config.yaml
n_layer: 16
d_model: 128
n_head: 4
n_kv_head: 4
head_dim: 32
d_mlp: 320
vocab_size: 1239
activation: "swiglu"
norm: "rmsnorm"
norm_place: "pre"
norm_eps: 1e-05
positions: "rope"
rope_base: 100000.0
rope_fraction: 1.0
qk_norm: false
attn_scale: 0.177
bias: "none"
tie_embeddings: false
parallel_block: false
init: "trunc"
init_std_qkv: 0.0833
init_std_o: 0.0
init_std_up: 0.0833
init_std_down: 0.0
optimizer: "muon_variant"
lr: 0.00365
lr_mult_qkv: 0.7
lr_mult_o: 0.602
lr_mult_down: 1.5
beta1: 0.93
lr_head: 0.00788
grad_clip: 1.0
warmup_steps: 200
schedule: "wsd"
decay_fraction: 0.812
decay_shape: "sqrt"
final_lr_fraction: 0.0
batch_tokens: 32768
seq_len: 384
doc_mask: true
train_tokens: 166900000
steps: 5094
dataset: "wikipedia_en"
Each number is 128 + 24 x the weight over its row's rms, rounded and kept within 0 to 255. Layers, rows and columns count from 0. Numbers have three digits each. The size before them is the row's rms in percent of the matrix's.

# layer 2 MLP down, 128x320, rms 0.0766, rows 0-42, columns 64-127
093:161109119167112142123150167174140140121127117089117128115113136125108163122092158130114178081147122193171118093114143095144129137108167165129120104103138108121127137169140133122122104114142106
103:113134135143142090143105117124130128147144191121140164134153068169125151141118157120130082183106173125175124123109104122115111118180116146082131143150115125146095134130132149114119114109121115
103:125146098169146145152110130117135165099141114166139158117124163108135158163122123136146119125149141127134142155161165139078077134097079113147143118084102096128158109152116098125127145166137072
093:144124140145109169141140147109162165129101118146094109135122119075153121131106168124141152116152096102121156138131093129150088070115113117127177098126145115106189158124126102154141142167120163
098:124130119148106108101109107106123080109091111139132159105140139094136109090083139121134097122107129096127147064103099152117140183132145114129117082124144107115141136069122114132127114161083154
090:148131140113097117099115113100139109102098119111109143108165081092106115157117111136097150183106111144144114107130159128157121185102104111160136140144136128074107107103101119132165152168150140
104:139101138159108171168090124120133165098136121124101176164133140110107149127149115121141148181175121135143147128119109108141104176121113153152124164133147088147094140125127127142154106127143101
110:151114124121129164110083101145131099145115134163091154103122136142171063129118082106180132067103151122157137185128174150158135087121153132118134083065098117123128125114102098149123130163137132
107:149123080144149101116123121135143106103145120129136116128128127125109149105134122110118077111110142093128165161139135080123090124139087131088171127108160100141151142160193129109115120158165096
095:141121134136145123161168131112142140097135085154110103150102112124128151129101111098082135131132142124166132105115144122101112072193125154147122107139109163087112101110145124137104132074153112
096:126118127122149130136128139133126071147145145093106131094143117157117135150172132118091119150110136145122103136137148118164150118129131121097099156154153124118134120152188148120126151167149113
104:138138148100117127092161081082119110110121158087160154172149076167154153084140117149137114139119136152131100094109112145121068081110107122108137106157130112157141108134113130129129114159113068
101:140114152110144150121137123095145085119126054130192110129140098115136133129171132155109144149095137159150106137098132143095142169083149124155111183126104147080103103104154085103127140126117102
105:114128088157138111140110149124151139135088129087151088127135131124138129118145121149115091151151139123114140163140148103092116106075106175136126107105179128094148095121168104098145165124129146
102:134135143123087145099141147108129105107132105131154141124097131098105146109082115117144155155150120145099124106124090124119127130165208134123152128090152119130134124092108104136060128131114149
107:106128108125109144143188108130114134150150139120091080142171109125135131128122146163099109120158100109071123164102128110136127137167126114144112129121151140115094140159147133113164137207154145
095:092141150157109149130174094094162117118129110105113151072140142131123162103117136103103137135129136067138121119095191120138104109163148126070152129118119129157164119097094111115156157117119179
101:116155159148099137095110160116155113120138150104140125134151182133146148135148102153152139147142144105131135123126126140131130109092144131167122139180139098106098101141103074122107099111126095
094:104118132156118149138096119146115145142163155111159090137149127158135124079092137135133089084098135087084100132166121130117144120154133154160109114164115132119130119135117132128149129146124163
103:122116142171147137132129127131140144145099136096158173121128138147166144133171118104160149126183125138134132114127145127139156136152165143112175158134104123147170137100113105148090137138140129
102:149080142085135096125132115118124084160120114138098147086101124117107124144126137099102108131082157149131087107069121104118142114120124175118106133107190128130134135132114127122145094147140132
093:125070097105097139151128127069145143143150123131094102154147099120165151126145140122163138155122147148146137103125128135125123108109127132110118168096085149143119098109160103169136144117114139
096:146164132111132183099150086077089106138147134118149175126086116162159134076129159127113108138134095127069106169152134108115129117099098106140150078136118136097104126167116091150137096129099095
093:116116114150150141187140120143103098076164140164078127097130165125137134129143081122160153092120107164122181118117145080122144152111111144109138130115110136147128129128127147106105113173114151
101:125120146111139151136133113132120164135131130143142096163131099158137111104133090095161115156110132126119138119137089116095151137088150149115107126129130125158142133130111125163087131149147103
110:104120103125118121099110109157107120140153094140131130149110092150099162130099136116129145135086145134113120112119105118097111163115116101126152142070173128123116137133151146119145126135157126
103:148106142113114141134119120128119138119169139162109135076162116143178110125159146119130130089161143087105100145144130157136144140174083149135122099135136147150139104117120105183107109101162135
104:148111124129142109177134167121092093140116118126061118135096130153126114125097157083153110086145128150182112185149142142157156133100120146114131119151084131134119113148107069088103079111130120
105:096092177129108111143152105143100150176140139140123160147126106135118133157107166137170133139113159107130123132112179135132146119076134128112180109090159143140130062121149123108130126143137167
089:130160119171140140111105133138136143106152086113104136130126130149138128156127119103124158113197128125126129098117120141130148172114136138080115111135120127122122081114124143130085123179122106
097:151098130147101102103112101147160120112161140125147091119096071137082127115074145132169119113141159140128111100127143119141105167178114130129152106126150144103129131127135122168127142152149163
097:176140127133104130103129135124134117127112151111126072135108120099100110164145146137087179132144135145113166092132156085132088143137141142131142158074145128090126135097165130126141073118137095
090:108117156168139129149135137110140110115157111122154108090080125143079132166114122160096145101110133089125155135114121137118090106090141162084107143138116156118136171100073112135110123141098166
106:124129188161119157085115169139131088148129124141096172110139096124074127147139118104131067118145121178108119101146110119078144131116133165109122124139120111149165155097100136130094145153129081
102:147091148104072169117132114151147091121145168131159132126137138122168146108099096167165133116094136119123140099095158088109105101142098120141128140121135118143115129147130132115153126135145125
102:113106130146132138114139109124150135093101129174121099134135172125134131119097119145163114109081177107076145150137087106138161131124118155129122137084158146113169142108107108112123150107158118
096:100119189110093078143122158169115180114105093095121136153111133147132133103108121115101116112149081139152148147149099133103115127156142142093136155124128163143116109115124135097148148138106155
101:094105122145119102136122127109149089081110118093148137123097116142101150117134110132057124153130124107107105120128113081099145142100102097126104152134136145127123172117120135114143114128113112
104:092109143144146116163101100147076149135161111130108123156172096117137124111121121146124157145112083136089139158114112135143099119142140143120106149162125151131124137118113134134145145139090089
103:101150136131129134138132103132128147096102151151142109167158142129125110162180116139132103116121138102105129092107111143089088154171095157142095108132145129075182112139117125134139106173122153
104:151120134169098123123173137149144133127075110125108121153140094139174123096156127092132106124158114107119164152130115093076095117127082147118089151132075100167124110129110134114128148141138142
103:130159209182123153149159167097090139126156118172160129168163063122126138153138147166141144114151160135121110164133111121123129120139115153104122147167151129094177118124113112103154149145146144
097:148115129095136113098141128126148093155122178153145121134151150114115132112105119125122124149136122152093107158163137127119156137171151128156135107103133088128112088179117160121132107144143097